python train.py --num_key_value_heads=1 --vocab_size=512 --rope_theta=100000.0 --init_std_down=0.0697 --learning_rate=0.00772 --lr_head=0.00651 --max_seq_len=512
Each number is 500 + 50 x the weight over its row's rms, rounded and kept within 0 to 999. Layers, rows and columns count from 0. Numbers have three digits each. The size before them is the row's rms in percent of the matrix's.

# up: layer 3 MLP up, 512x128, rms 0.0698, rows 18-70, columns 0-127
# down: layer 3 MLP down (transposed), 512x128, rms 0.0697, rows 18-69, columns 0-127
up18 103:511447476506478415487504482482506509446485578454494572638547502491509550470505490412502450411510495501479519546528539568448543503474475603599525468508487521444515555452516410465546486598568495536547491473548552553497461458483474497500621526540546453511533582389426512451468434422559575486449465486524507567402452525422529463548562522569513495534468547396537560427528424404494496447454
down18 105:382481455511547429418511531450467436513512467592592536563531564458437484367465632539512467519530541455485584470531464404474508483471540464503432543487572541524443447470517472549486532434468420550428424580473534471484456450547418522479544461568553457600518501536518546536514436462480392507514488420474536441563486547532459494470481413553471504511535459471442519547525475580549545531522
up19 099:423418458442523523524444549483541427534499561628456519412538464542528636446518559489464548496445503476476515429467498474563524604529463495442482439549481444447472500575492478472593520567496527451458516442478450490583521486428527414525501469557473450414466469541515472445457503562554524423385434509622526388531485596486498572451497429499474495524488428501492495466464472509508543501567
down19 095:580513522495431496456486447555414592503598446457558453526502521505469407479576480410552487441581520524510409553552527468430537386461589490597446562496499531482506537528460462464530480451534484580524456487577464527458468521535499502467571478478600596559480466501447444485487495474463569485539506470414501596553521462484474526478544512485575410512574582520545506544580478550499517388437
up20 105:463505544462463536492492388401483463584563575565544525512455501483522551498631455568557456598476505463413411465529460380388421568527549521547602501473510462518492457497486472499475503529515539460534496465526505489616427552401489473481489583515442529484474532539467545456460555533470525570485460461541450499511465524506435453451538480535490488533606443434494561513523451530583520487396
down20 106:498517490448480520468507498509602419478417541579469483526581410504496406594438605466453484600492518488506535526483527498545537534376434506461488461432435597550619491469463516526457491493389492414487544467501578412521619519498479448577512467476535481544545512452494481575486468506423491455507526491544541536528509473566482506549473532500492577432487498615425476475433557493442448507542
up21 099:450506441505552541448454487494451524504535386480508483598565485521573516495461403521601528513557534489512513466472575534509477476487556505509488542478539449445458534518423404607471505528488549460567448434445500618501562430513481500548448456499458541533445481608507520544554519537554475471519561564484451509544399529570414448549541403502513494510520504425574420421410568525503528392543
down21 101:443395619499470402502558444556537499446396587568480582378469487424496520501451560413552550464497502470523538502523461524530510491577550508472470486506463549459539518456417571544489464522548494515515466518460436475444526484546515490495489513465605491533577492494450564436619450589498445472524407441495471547539557519514515485580420502573446424510549411554496541466574498504466425487507
up22 097:488588521560533455501475484444480599441507487511484427527537518493513491475530508498497460511431576507448522484522460546474468536602526559558498612497509460478524514526428481466401446553544487426547486690508538476498637430449468492516552482584514533534562534489487542486399483522555500529546454548474471599482476470437501576460536478596511516449459513476499399449623539523440464573487
down22 096:512451422450466600485485506568509527546484525501482470528405549421481502529566453607466618485570425461397459565574461527516548549447559490457488484600523485531575505587577469485484548435506470532493508466518490512475422444471474524566384549453429424513465456551507463588483493563466482462511643455438421537456449553511527468525440471559474456461500502504514542510482406508460426514487
up23 105:472456508532484494444552434506456498411592408517448558489455586527551423522584584372483488434546482519570469548498524496543581493525478571543501547553524446370483577569515478554507528484462486485506492515520442538466541479496563447514480538557525563452536484442401476416409483437519515429459600469512526435391424464499507501538517523516581433537558508489534589493452567453470529441495
down23 105:447436460459544543630484473482503600499457542553553501574458507508455519539392501543485524519452492507413525454449544463489352539498479497452467434345503484595405595465402505521552515474568536418508522470507466522512484540420469602492536477521439580580493522504505453557511509556468475454548507472529517567499530448547464495536516514489481490511468456568525514430495646485559470481483
up24 090:456543400467580549435542488413487465485494487559471568523502463561488551447520505377509460527420418523586511519435435482540414555503563464486556564498475442514529556453543566431421480470464499503510561557521483592615457482499507549549531449476520410523543456546511523532494381431510538489429406520473480473470403450500559539526473467525488544501433532471473436477520478520509624414431
down24 094:539469568537385463558455457479386524556486484502513436442482453501526644491520493498516499478525543540430574511426518533544511439546528503538447467577502487511416514518464558547507473490436569589512535422520547592443566522435423482490468597548460567448444495455502432452503549424584485467521551469511399469465500414467565604505522493487541459418431495537498424528502513536604479469489
up25 091:568536491525597509469458469488464542512436557459476509503575523559491587508526394498508511363550434569426523604475523490483499490451429521544473454578487494468487526585396504507529474402510557607511507517426495478514403510521476542520516518539420464501503462527500464434414519502547553544508421503477420531445548536446443439554451498540576557608421379531424531510504481477499563479499
down25 092:460467480437393521469580464573546484485514483451547511447519531538486512580472477447558498511405454530500555458511511520418475473529541541488528503535467410539486502457531384511554537496481510435362536569453525472509487524446430507534488519600485549430533597460627489536536602449487513489413439560521514479438516508405462580451488447413519470566554539614464499538571448540488475532554
up26 117:471434536543426552554477524455549482500428524433486579551516447507540455524481442376566480490462480541460508474548451559484562539427483545541470541445574454420474435539452406464464491490520512499560457464450468546450518506444498473514546640589505424474429544473462490475457474565503534422489495533521360390528502500443597542500552485501453537483483461575523435530601511491611546538530
down26 109:472480504516506520516492462530474555521575584614516478463547418616443476558448537484539559483576560533424560483494568514526416469514546567518444601448458504509475470566608578524507408558514478453482571523464428492472479504423499437537536531548430505592477455490520523569434485457471413561409479587431488483594483467489419494521472559545508433503518462524500450455502485554383522449480
up27 102:545560491391504599567558516498415539495472531460456503505511569536525480529485437554491444523566525587549393504463457500552481562416570507536476492516494499541542496592544610436482427511518470490561577458469466564458488570532484510454443455541488481553533438493429508549433494490447490486449363489439431453548524565599517518512461410512503509491403636515476526530568533558530555476463
down27 101:505398603425500461394502491450493446410415465441478399531517491499560514522460605514505450474489452532508596562454627422462572508485420449478584544471455491459496525513538431556556512588451524498509479514571503437566483504613493460465468494449481511473447525525528464584495533447437542482471561417538460576438550486552451471453500480509529514487493562491556438515442500541481575590449
up28 113:490436523551551492488543497540557432527481503519565520422436442553439475450479494420457394454482458566520455494500543501490488449526448582518530445517476503429441589485605533528513529588472572507476466563626527541518570432450640541523552425534485482478511534474503497497521480430540539433462542544499516500492557474508540460550489445421536555419518420534636521439467569386536452460489
down28 107:479513507554444489482517489512499587444393523505501501601529395433534495516497568497419577467493448447389412523519552471506452493395614445451546540528475480490528492529415512518489477389566481522525536506524405512492480518565473554473532544480489540467469534502481529407475539480470490547520518517584397491588601522593428506497506539496392500499469559548405581540415460516486462433507
up29 106:534627443432489492434349462508570506385523501486413505464546490487507605494534423564507496524445518456479487533500573597559480562469501558539445542544498520451454471512552525545535508453407532499541517488565422454552535509524513529557458427476489439539529609456532450597505406486502410464422477555490487473437478417543490438565551555461474496517512410465520539527520516489467518575560
down29 102:467421554509480587527574460481460486560504469490528514456550418588455597434411553537436489414545535558455491548500478539587479543531560495458538379565486504572517483468468495480509417587480529519491505564481458531434574493514554557567403541554371487457549565450451517485510391532492547565559509448482477485529493530464545488441542561472498568453510498553464445579527435486490551486399
up30 098:498428493477448522438442455381465539458551538451500460519506661484456513483497587505525524555510543457602502474500490414514498518564424475492551578544458550470449532431486526519527419565498426470552535505475558479564517496518450548384487424488490523516492443518409540408515512584567452425502489454496545577534533492567554524450639496535546422498473477484554537458492388496469469452465
down30 101:516552443485440535474513485533561507428454507452531479466507519534512479504541572391550549546460516520419386555431473491532512510546447543471484470533647356464543553575535541464587477524521507496428522487429565493588472413501566499515477561445552534508545604499528489508465455481518486466374484496536484544440518454473507462646471455557521501579492531482564433478460496515502599534454
up31 098:553475513525551528555396351488556514546549503368447412546463481499590488488508535467485497463516441488627499540492536486552578516474524599496512547508558513534519512484538478520565442448438599460485510489462463537529578524418391492474554569438521583481550517494480480481530485506572455518558456545418496430467558491522432509488509550571497494490460477585467469449546388433531537444417
down31 101:415408489427422492538518517468505448547464508658427462529572450467417488616380448395540491425538560495526532536459443499452500462552438394546476543478579509493530566559539531489564587426452464546486533574513497486495482519563550541471413481512499476537560509504535474509462538472498495485520405529590511499546465503541506537432537483427500516586459481530453430534538488477499448444577
up32 088:416461439571544508527488499566453513362539527482540484430498472598534512443385457400421505521451552488415458418468412514505433534547495471575454499606442512535431517548466538482508575515505423460513547445451585537502484499498534530535475459571548514524532500501431461465393456449553497499436496456586514529547510516480427487535504559443507525468553484584425554512554499531533379544532
down32 091:484548425431475518498502526521500526567491403490543505504508448522547570513625540543473449466464512581526536553575411474487574527548421482436487562575504539506555462437432537555445460488533494502493518525532420457531529459531436441489535479479470458579449467455519494472601631374534497434472478549481458516426460447438539644462505489459439509455459523493503452596446494503526625494499
up33 118:478557486483576508431537449585433437483588523566447449595449518456601510420518459557535432534472481520429624480496468490448519514404402454599580505469565541425476484483466470511367521503580510541538562553558455506505527481478446519499477398487436534479573473542471492575579538476544473499483458553520505482557469477505540530486452430507534503509506470457526499535623486452566460448431
down33 106:528482550493571550475530521584442465417452430606579455525506569544565395508466499511561494486436487602534548576456473474551501441495544419525434537522587488493534558508552586475542432579477525565533523565486554430543468447478441517560529568474456496492426432426521521516449472466514430526456446535506460541413432465467447532435456542474554456431561461471498501421476532396516507517400
up34 106:484532576484502497382541481497501523440464483529534500502457419466462471601511533486583591415419440432496479475494545475476437514553513579546571487484450414535578462513558477420567446490436477437567515536477556483547489467627481548461622575486542519610549568536487531489523387522507558537536459458517472470461521512468558584475508548495563508451420521502388491528467460508490586524489
down34 098:442419496446464486512443497516456506544517378532481481563436469514599558517516530534536405480596442516474593535525428509508569537478490426501416530533523516482403462546425528558479534536472502584472520539514367501415492547433453412584470444511472430428573577461508505571599515501425521468406512531505564457547522436524464535487453436473438518559566498527553493501509528492463465578486
up35 100:492380446520502535482410484478516611408482495491444521543522472523467504473526571530449528568525504464525576409465462502561518497563556509458554564471489492449509531556595439448469449505543497563532635485516558446406442444500420613399447479512471496477570504457517485506482490458476528382419421514572464490579561428544468448436546515474502480497463502554409480532502446529531529543429
down35 104:616520473447600456464518502495521466611504558512541455496525477595475420462537455549452454469405540519485476516456554544511477437495442497469518371516487433532511460537444545643474547444498575511426434528575485436483575466457476438497441461608519565434526496514561439493495488489481487485482544503508563506435539492438500518578480564579487472459515498531503588447512552477629407488457
up36 100:519539576476488539570505498475509459421500490522396517476483588469487551478515491471519463464523553496517484506558452549522486505477469518561430553394506523511551612582535588503520532476528497480451497524527531407527461495451454564470536537556563500554518463499429399430459531532468436438495517464475578411488440364450522434570447561600414568476494424462394445573444600497464538483529
down36 100:492520447470427433558545502503544558539619452439526528543507431497566536442433532500477441521572483517526474492495472541522517466511415452419531413483428506553513533471459558422418596528566491387413434485500471515558480572543489568540556530575479605536475479574493550471543615577501442511490502468523399474541487526421509581439584575459511512476530573437556504457491451491458507520484
up37 100:506498450533518559467437480424521437538512541541544513424471523370516489547525507569459507540559467496568463559515480480523489563518442474429424474523464535398624518483520457583538384537519620611500439539581524419512463455502575454527516569530476456570510492551449462461478470440471473428486399539494478556488485491617525466522462527485462474532555403432455527524512531441517532458584
down37 092:403630503460564497497471585509523488472474539453540534446408550507539444486458552413471467390531572508510624472474656522534445440465535487541493527578536465507479570509510486561559490479472480494463417516534459557530506580461505509487516431543473476421484464418518448553487525493491504567541479491552587495452493461404438484551482567443430516571539461582525478409430436505483539461545
up38 093:447399470542495557417378491439526505514544481514585413498480515468624554463499535520561508506447541439507634445488555446487492542430481484544529507534485492450515454579623444501434498580468407587539553519518396529456464444593508563474452530503483503532528574576465453458526513495487420415459497488490476513454477570457540438517537512572542430450395496513431490525491483460528509509490
down38 099:433502543422427385576494468472481519517367501425463495577548439574404480563485555532498494480512505480506505541477479485455462485481474558441460471401544566583520553509441551568585527542534517446524544493473489488543425570496439486441550472440491496455570528372589581488530501514507568512495509488428521503453485438468596563510473483537525466477472422499469535403534590413512525585542
up39 102:517424594442562462429513582526481448587416504525539431474561593427523527381539447489505512449528473575474468497512428480548470516483487550538554537523640599479519475506482505460516547523472446495511588390422549546537511520468494496459456547418393392511545484538540546437483501460546502566459537525485471559423466486509507403475479504486545574444477516485557487385521502517461483569515
down39 102:410522420533501523546499494604558506456458454442433606435414452508520538513396489583544552575445453497451463523463538561426532421533472491550551422482462445480439520596422472452522532486582507557457384601514464426474446522562484533499445443529523530425557525504478499459579512573470511551563428494549513496532524576530433467502469474469442423611576494493490505514464505497493541501519
up40 106:508529504413479490528460487466562422455542450501497419543468441449498480508474454525537446502553533511422498536493477561456492599484539558487563413568553426522548482463523581483576526468529444487479637512391514497471510425447539535487513463616491481505489590533473556558538501558560533467438399552602425512569503487534550496513534527607570485521570557607469459505445571527483482413491
down40 106:542557503569476466468499492540549432541493545427453443560469484538520509501566462518527509564441440442543459446637418565472594525568460505534467554554514447436443437462474486526507482593496498560558510605531464520485397498507514427492500573521463535527443375487539509413463560513512415500503523456468598563475531504493462500426400501428438517508545465408513552507558403502422534530543
up41 100:532525519542482499414404583469500554492567527531535409477438549476479480512468455591494475554524412515572542541453398570460562568428476487449518358493577533480473538441490547535496547554507614469496527468502420457464498564520538569592520469407509455527479523464521506485483597534607444449488503458549483474483539364467552472453549548517570489484453503538430537533441487483502418503533
down41 097:481439570472423485555563509542471570436481474578503463561507514462438572459474494466523494544487537460518476461516428462556420464427489479516477550541544571508492469563481570483538409427408518520573417484461519469585481535428534406463440553475499585521449583445504477413578458487525513507526445513519459619439505552549498570616419497504453506502476587521610456493438524463581505553467
up42 108:554475509449617532514500458517501464575538403542495578477585543537498558431500515478522516496547473522474545529603503502570523463468393495510419412464494584450489569551508468520572547449508563411498532483523487456438483562530546429454457501430513527626448422495429449499510471545549572462499503482547467504462513550393437426527465502457453532479441492480382527554548576560514594490571
down42 101:507510618476393541463455559504493498375455491491408483512532417428497475513512487506570454450454459510395527471468479522420570598520478520590490585450590506541477520531444526550575489447472426476468511471468471495485437537456425483490515506471506539484430493539549538524458580517495598526457564490492476569543515605539587475503534619464529477465526429583472490466413420477518428544456
up43 103:495536535419584508544550487435484524419478503534457584583561592447571473583518523502446545486420477489431488443500422504454513580492518556490540600418498568448433436518401432538401534459466453557555440428462477482473496471493537487459416467475491458497517568544489528517574510508441573517465490485489467581494403514523493491531480431528429496450475534460508565539505564566383474503620
down43 096:453491443523410549473465504481438580463575515562519548458527431531533484519465542551434444569570480454584520597385421521562493531522460461551476516535561475442490548556510493478619491493449536446544472560448478602460549446505490593447520609563487541519586559450487547490525450447564609466565438464479462512525532422487446459487479547519453459481497579548525535480444555423511517448438
up44 101:515492532502462497544521563459410483557502436422515563514455492573483421485570492617503421604503527535493369434458581597431464428473526440506504456458547472516507526475457466485482484538512598452462561381517507551506519494519552506470530443472478355573473513458497558524446554581530576495491442449494489502590576470562486488539370486517497464454515564489559533511573515490451527497491
down44 096:422516535518481485397482465477489461463509478518471497481530494531437587507640410517333521506547474531528471524563526556505458597419457534574391515548520550463470477457514485477582546413489469560473498502561485525515563466488444468436470546450487526439518447504433445547537523485546463462443557498489421567484485542420497571484512531528493531607517527568521489389572500556457575600517
up45 095:448537539509544483568507505449538485477493540519413516420479479512481595478530555558472552563449545470488581426460484373447485533484563482453512521561403485433460550531534512554517514609491497487513548452466541422623537515484464480476499614449552477519533548533453524450439513540493435521528499524435438407387468591529551472515479393464504530497502492522586445442418490554508534607422
down45 093:574434525518516432575506508540530469531532437411564484427485500469496549429513508379519480455461454550452493453497610538542484514455495409509403546420615506576492567552432419516463473547580544459509439469518509396403514508498426507526479409416456495441527426479479413470537567537509593525455521504510530548550545490489445475543416580493478484534490534476495544461526460534416529558542
up46 094:538464443516475495529435546502544472515562414418544567458596564518551505501554445540492531558555449503575552482490526470458478519535420509454460515485567492432520567570475468570546546527465459574462493441439466513437439547533491519526535525515544506361436517448557513522577509476482436403454392497613566534476541425521598515461502513488467418509466506618490417434500503440483601458513
down46 098:512425533552604516459502481468529547445552477587543502484516469507414502504439557550556523487414572437495483406429456472488576462471656432549535443469428498471508493459506565505560559468479490543473453497568485538443484472490443478491475597428468521488559489469454546545460591391535511600468411503497508527438543454508393471520506457508553503435478454437424492474379478425456491474491
up47 095:565497436455461453537490460537497607529627506468496502438544464459510484520452510391509493467454554497579568504480477535571377483598462493611549419538506461546460436544510511515508491490537529565503498473447582411564472489481432492587478474566573454530448546531550500524528442493569531417403464498476553534588426529477402549603518478582468513506541508439570493474493496560516560462492
down47 100:508474476525505650496589454465512525586443586434541482591476658486588507436572489488520518480492568456433436569496475537513557395500460499538515481481475503460490580517433519451442516518461458501487540523478532433514517480415501429562529534508392439473524532505525490486586475568426498569599472397542514534451485440503473464443598514548527482418421574501505547495459506491539477515503
up48 102:502515531397483437462512517478526563562426520507455456401577491507517489498559580442507479450512464512498466518512467484540524465418459577610571583413498581456476558469527432566479493483495457485411452549472453618462460453567579580598573506530496467548552584524538527470588421421575431532520475481527511426550570476515453455485495516509433547448468423427489444453542467477524525453498
down48 097:508539489547476558599486535454506425559517408437489533540426549509419469496493443591524470429475529534564513452602515504410505572437515550604579479448493421434523453453561584510471556465648540507513458522499530421505583523496518532478641496428415525503490465526473459457490483467575532457503456542515477533552454487507622433476464494495507522527553505548516540523587457498507448536444
up49 098:513404528537551526512476475513501538476563517510555503528501431509521430539442483431451510508495585527530535527515497415579594448529460456512438529442489412541483512420544460465539490464457620507574532496563555499494452447470460516622513480426447434468492493582459439389555558398526561545461548582483506466573508547447575407469457471546580484484535563547451531501620529546461520530443
down49 103:511531457581397445504519507429526466495509486506539558511449492497567369558531504603514433448503580588492492464534533572420432494452444554525581440507468423546470542508467485476504487468620499553422433534542442541517564516552476417467515507475529457511420496476485613507492456528499510485457494474621499461503576515528459536530593456403489619524446475533543561564431449537476530551514
up50 097:438451411485545492565474498572500480535557574585534490484425449497554449477528496553454456632559421609423458443526486461545426512538488505518497469518558435510497554500473495449541537527494504494473587479472420476562480615526506437551522552494530359519562521509512495506504511440512510506530487418546508507395423546533491510602515420473534402518516542492497529586569502564527454396572
down50 098:434576519490501453529512495616444476380499454553376489479557587475571520453457475511458535481511458427565507467480558511514563552502520548460609598508507561420485409497471550505571512515414478477551450541452581583570533471432476515469464531451449513429498473460480443563508416460519436546532451498442476498620514513519528577475499528509441625517484521448484492508536467484455563586492
up51 102:451517570481543379553484475429451558499617466560492473500452552439535487441480506503576506534504516520511451515471531564550538575543483520542478577545540568503464506522489425503585390480484496457459603436470448471575547498507521450469568446464543436438454535536480583563388451514493575531364461528475567437561458530512545448588430524427509508512609448451446503516522541473478479498526
down51 097:471572428518488554522537480434436449474478500480401572532467546577491542523543451544462528502436474557590488470578377541502430477536486531412541428452458471534480546513442565540487542495489555571476513616519415499488453551551410426531489493465448590573467500397515488510537422516515497452482530420606504496439508481411476465522445441528487544514472557521591532521524524443550538465382
up52 119:441565432515530345470511418539490496466520393476565470501527527447485509524522503555504556473440504571533515560529507448434621511515339579516460502551497529505586526484530529510443446550461500501489525403578504514596522456503467480479541531574494497555464492511440531633511490571518516493416511518423487483535518452443469495518583474438503524546443409568565487555499532421496508426439
down52 104:469468437436544514600465491474546574450481481384518531491585515613511532581518525409491468503598516472443537468500618515539445440424499507496523434478472526464495448573493545506512437534452449517498543552533494472458453520495476519492552634479528487499592515395528502384469508489456410565566550524447453466524521496463483525488520422552647501473410507537574536535453537443457503485525
up53 107:523578427482534471536390452582457445440542512451501522557509531561579570483524435435545360492468487464516514491474504409479497418442574512513592519513437536498500472478486522488424552506526575544587559529429555467493569520422482586478497554533459542467499495421490491484585433475521482533456501554552472506460518545575489406497344593545509438562531498574503479504518485587522505471450
down53 108:461538499531402492520476455541470492491561442492478497564507550575519440615530601519573552551467453509482488488516428524583422499452543611488496417572559470468527415520460444504603501392472505589479521473526453498588474558448557484481411515488418437476428414506543465460479502569510511499531475526496472423403466527423428499426481589403523558493508512488479548479549521529443563474536
up54 097:472452502568486527510499544479525453551428557503586424505496453536530491502510442546459452395501541424495481471488488469498465566462453484489602479484472489537552530504477495555564489442455516380417499599496528538592479455578509542528493447553504573602466479480428544482553463574459472522480446395552437588584497615569483519571518420491446508496445503627465502472539484493410523445576
down54 099:481471520435495455420493519560465489481487452484488546463476451521486585563459593531544532507521487473470487489449425449433542484463518545468437566436566531470510531580571386479413476522558536538617470478525545382434604582461539544493415541454458537469455529492482486554412412477611557460457606558478551472533482432459511558514543548489475496526491471471472473489487629476580515467543
up55 098:556537571469466456451515486667500472541551521496567481483463557378459482458493493522560460497431474488422468492461525475476522583478530503539555514416586454572511423524451532491543471447517448526518460508537499492455502491475540506475506550560430472500587580417594481510529563499438463544562427564500444495419491566472485551418541554432492584459466571537477531511509452466360514548609
down55 096:434495457528501574555488507421479576425487515519502527495527514589441520462519522454471575494552544473454581559484470538434468500499461431499574465561462494538446522522428439512604458570470538534448512503535497488492522532456490482429521516518478603474481498426558442516480485507604515461395524550497519466644584596457460386539489428523549464533440464537600485508600551405597476482480
up56 097:449467380422519587582548562567569458530490492415497538491449564492471489411393490525565436521479476456615486461639529499578432508417485503473473463405489487456531509458498481529456497515595569506542560521459578534519430533526534525426426448467520534486436480538537552480492529505516549451499382558493449470532583451529497580428521561559560533480524508478587458483498479485456466495484
down56 100:458482497569534512506493505451486519578543498620468526445530488497483591494519446493464542548533441540534509505485510449409422501523530504474483597635556434606465542553522527477507528464575486537516568509584418466477479433531554381501540477481472490501443538443452497503558467524420573563501501464383572546510432472557524523568497513412426497497422521520387535488511572499416393514509
up57 108:499501478515528521398519594432495431560468448495516502414577473602555584424519508445574523507507422448567550538452448529444538462415471573495582560465655495570521553540528463506474410526449505527467583476386454540518509448444470489432540583521563517501549546484467520418496507505515497476467531455477587529492544518479554466504532530488421528562524452579439470553420507561453490464536
down57 103:491484489461566467527556462531529475458617478479461431527519594530457477471515504532461460525477498514566418450534468489531429587522526535570432478612465558475539505467637442453451533550490545452585530482547384462488520520511530521471521498517484477425485564445388414496488521543461576471421405578546498498450482497490566512614555550389471507391461464480490489519538465521453546472568
up58 099:509528576484483561507470552498534578450500601455556642485520505515549436521572519603480493480492467512525472455426416407479516461483463510564460540426537567525414447478474464411500500559493512499478485525477446530473521632600476526488531577541521481501478544535559432470511389455490467482466416487563477468418445491593527531555510414459446547502471491608496493504470609505491478407550
down58 100:534512410494502476414534433469443462517504527414419449526502550516438520522430441487526538573413446493447476490556489438450455565418497447519590400588416507520420534530546512561547470497508570512513505525430589451508524542493508560489497500556537514489492424477495530521472564480557498538564506574422563577537583450459461518567452601453592494498428475428473455463443430543494543547389
up59 103:515565494575503436511432614504550550512416439499588458466479512488562524476449428528509515460500459527497484582503456472547515397442477561484460501491500592534551538591390589498498537438496559514541516534535448641499527449459422501477527503441485530490525417583532472495532556512491544475509461490500407480496542402404443461416512412541527488518524517509533625499393434478452519513465
down59 098:532530530559503615462476452521453431499548461505455486504486470500501517397408460506513393487516434512500475518562547518564462629596449529395508502443599444394459424475575477532598428479529445506551572526503467409474504521478535455535468674532485481487476511425538512466531470527513522505509472459457561559461451568531474522572501551464472557520440488512509466459554505598490497514437
up60 104:549509543579530453590619425507546442409491507515431549471527463513608474474482474468528531378422504473495418485519468513421550522565478507496538477497469444570388557530462505494518428482406537449541520466498483554501461457491497460425568567498579488522598514515539454476571535504480486480502436369468436530492530505525550603428484507440526604522511551436518547505546590479441447524519
down60 105:549470496463549489516403472585477553557453557485508474559460516538444414634510507560503473484538462518519500520490603445545530565506431433509412460470497431461505423517499518608510491533539539481486492477549442558505526441462509474465449432451496430571451474440487513620554479495404521533536563482493484524446538603471403477512506439515445537468407363525514423523554476516386485511551
up61 086:480504464519471569612545491506578479430510527462449510505519433476465495495534585584551557507487424493461513517649524469518463434502572498495515415518484541438514422466459472489554509521469540453469576488524533398423576545457447439428467495514553387404444513573426476483556511564576493480442551536492414531458502487440519568497487490528595557554480479472443467463535533359546515552487
down61 092:468439536492493501535498494639428486486474479541518458430427558601470446481517398423476464521548581536485513526478534514493488547460527462514543530394509613491552538591628449517500468452549445542535454532446428619458506563521487543497548499519538532510475442401479541438596498549489470450510470492510496590588430536531484434582534414469515505528456510425507553490399461540521521511538
up62 103:567402510512485524381407469383509447439447503484537565537539540494448515512456516508569451576464475526491525452563471512545423447571459440503502450524387580507417553566480592534532484529559456486492522482470561525554533570493629573533563468471504535491433586507553436519519562455533487484499453519518399508483535497579493521605420499486421473599516550482471520456522517492464528566458
down62 105:408460467498470460550547542461556603522524505530536561486515545477544514576541470414547560410507516500469475519509430427495527558514533473511518511444540487500472493496529530489501551482448511458393408498506428466511466446533574528515499454613601503434397509535457463534412535488488490455595566549505439525516460527505549522496449319571511421517479430421499482551482564480400510411441
up63 099:513605458487420533560482423521507576450493478500446497501547544440546448447455479545512555530546571438577494385454485453480498436574467523412429529554509359529489472486469533529523456564490487492536489467466458560479414603552482467594400424504492492500515543520475520486562437465526494601515457509541481422595481502583578579537408510572551541477477473538489549576538535562525458497506
down63 105:580452492499476476432537550475544494497449497501423440519543493483455460519527510477582485459501489561419529493483561543466504559582589549492474415530503495439587594535550508468407427447541475453436479542538446464462540505454501490551562503474518392462473471499480487438481609465528558606465493432558427565443646475486597499563458552402498553457460463522431435465475547502445504588481
up64 092:441455514556543518547495603536483466495484452518499454483422463600431483390478525560533557578430481498511520524480487536535526474507558560530544489558554508516369496468507486500423511519512531510510454406603559488649463493566497469446522481500513476493522462499520507439532438431526447466425402531489525498531537499428523521579450427500519363430536475460553432595516435446582495509590
down64 100:478588407446430500518522539383537493509474584502487487499526481509600491461415484487529463453535562556529559512550542481473524548443488387452509553540479485513535556549449494509536508420498451452567536455550423441417504563399537450430488462539471463555514521521534472516450578644554490514565621503536541452423372451536512503454568551470433556472490495491468529424498499544475529436501
up65 099:481533548520459559483471496458475451455444457475520544475534539434415366477595382576463469508530460521453510539544470489432457386482531463511569429510613462473450437482460410575531518525467550554480506457379536465516456473534521495487506563438536521607524476546456464555502555542540530565401521555489451493490412510469527473485435455589529497535505488541504590489480597432473486563570
down65 104:501522480592442514470546525454473495536575490448539432569413608510464475522497576453507501449530532399499482388515531434524522556482511543526540583483490555507522509450512581434468498491563438424423334535599455538498449428597499517504540538517524462526447518508480498512562493486541492508458585433498535572563454481463533458460539576551560517462575486400552448495547411536478418480500
up66 110:461447467416561483516526478528472576570461540406541494494525423521468518591482480475534483496513490525381564526545499480417507436502483558475511480442614472580478564560458474465551545489483462573547464475532437539621509493541557506385536466466446567423445493554437496496537463503488530612438426534394477559589457515517499506517423491531478461477422625443546478521565502463484472440520
down66 105:546407517547507436431521477475473494473457489411493533526476443562560634515570489560379424563531489526457493562538553473515559515461507545505536502478427565571526578443463445492495433451501543461469561520521551434457625519534419535489359440503478457501509550506560465528542528534540465505484459462485508510520514454490381429479409485478533468538565463644503538471548519416516480491458
up67 095:475475589396460499477541463502512556461506419522559430515444442510511528558505458440507519482487451452577608537509481409558501590453529483527523463543499535470351482530350504494478484552432461481534457470481450527469508587598562486424522492510413520454427456523467622511497443407561516502527521511433516493454506500464532477475567524504508477629491445425505489546500510618516506546511
down67 091:523507518495559605566493478556456441474436563490477564539485485562542463451507482535510522472518638507482433531583449520517537460491452491456397524419481473479530404463578549497460383524496588535556526474543484550462460500532458498499529464535630501412480535481450499521616658476437444450457545467507480494510470507511442456425484564456446521477495535480487496392560507445409458483453
up68 101:502477482596634474565434545519501562440514430466520455418545538518493420473374486489486566474580521538567537501392482516472533509389559468444501464548495538422434495418486460529518497581595476526568488534468433589432431514517569490514592545530501495486454544514475502454516440486531502479517489564497396454539424507538573487535514463552467515444525423488521407450536433533549441534545
down68 100:577536494404468520481473375452457533566457477557517504489561565429425474423460471514592526558521504492445463552482438517476509547497573437581546504536497572531433524497587493597559516467508455473484490416519522451521520514552456569537496497541439501466576382456574450490418519576499533408531513502544495621510446481439534610555478485445495523429500566498421531567543529447523524534564
up69 101:553440527498552474407394579516505529489457534488511544524520384532554498548474549503507569563485569493403502555558446441545456457466534445557506494553501513460493502510615540562468575554447458463435417539524513545542543488462405503552667432477472463493476445499550540602443441508551510448469453505434502455551470456483432441561518526535542453528480595502531465454550474452549488522601
down69 101:498522466411437458578544511425603477531626480471557526501546534510513510477482522561515482537531443487501569539552419461583480489571545452395454499570478449427460454440509522507460404540497486469490529475483490401508554474526537501464456460552501550523526519543396567453564566395476517541603512420490531482528574540534640565423452494494516480474420480525543499491504523384480569479516
up70 096:494564510458499461475391399391453558523448464468545448519491500404546520468536495529542563471451449476432469529518499397521455511530544428503476440501531516536564539456485490543547575527421516593556470472454500533506584571533565498444480529478436497566521540429522584482495459467566481560398457514416400526542526554503505601393458506541500476475536416581496473542612520521575496457534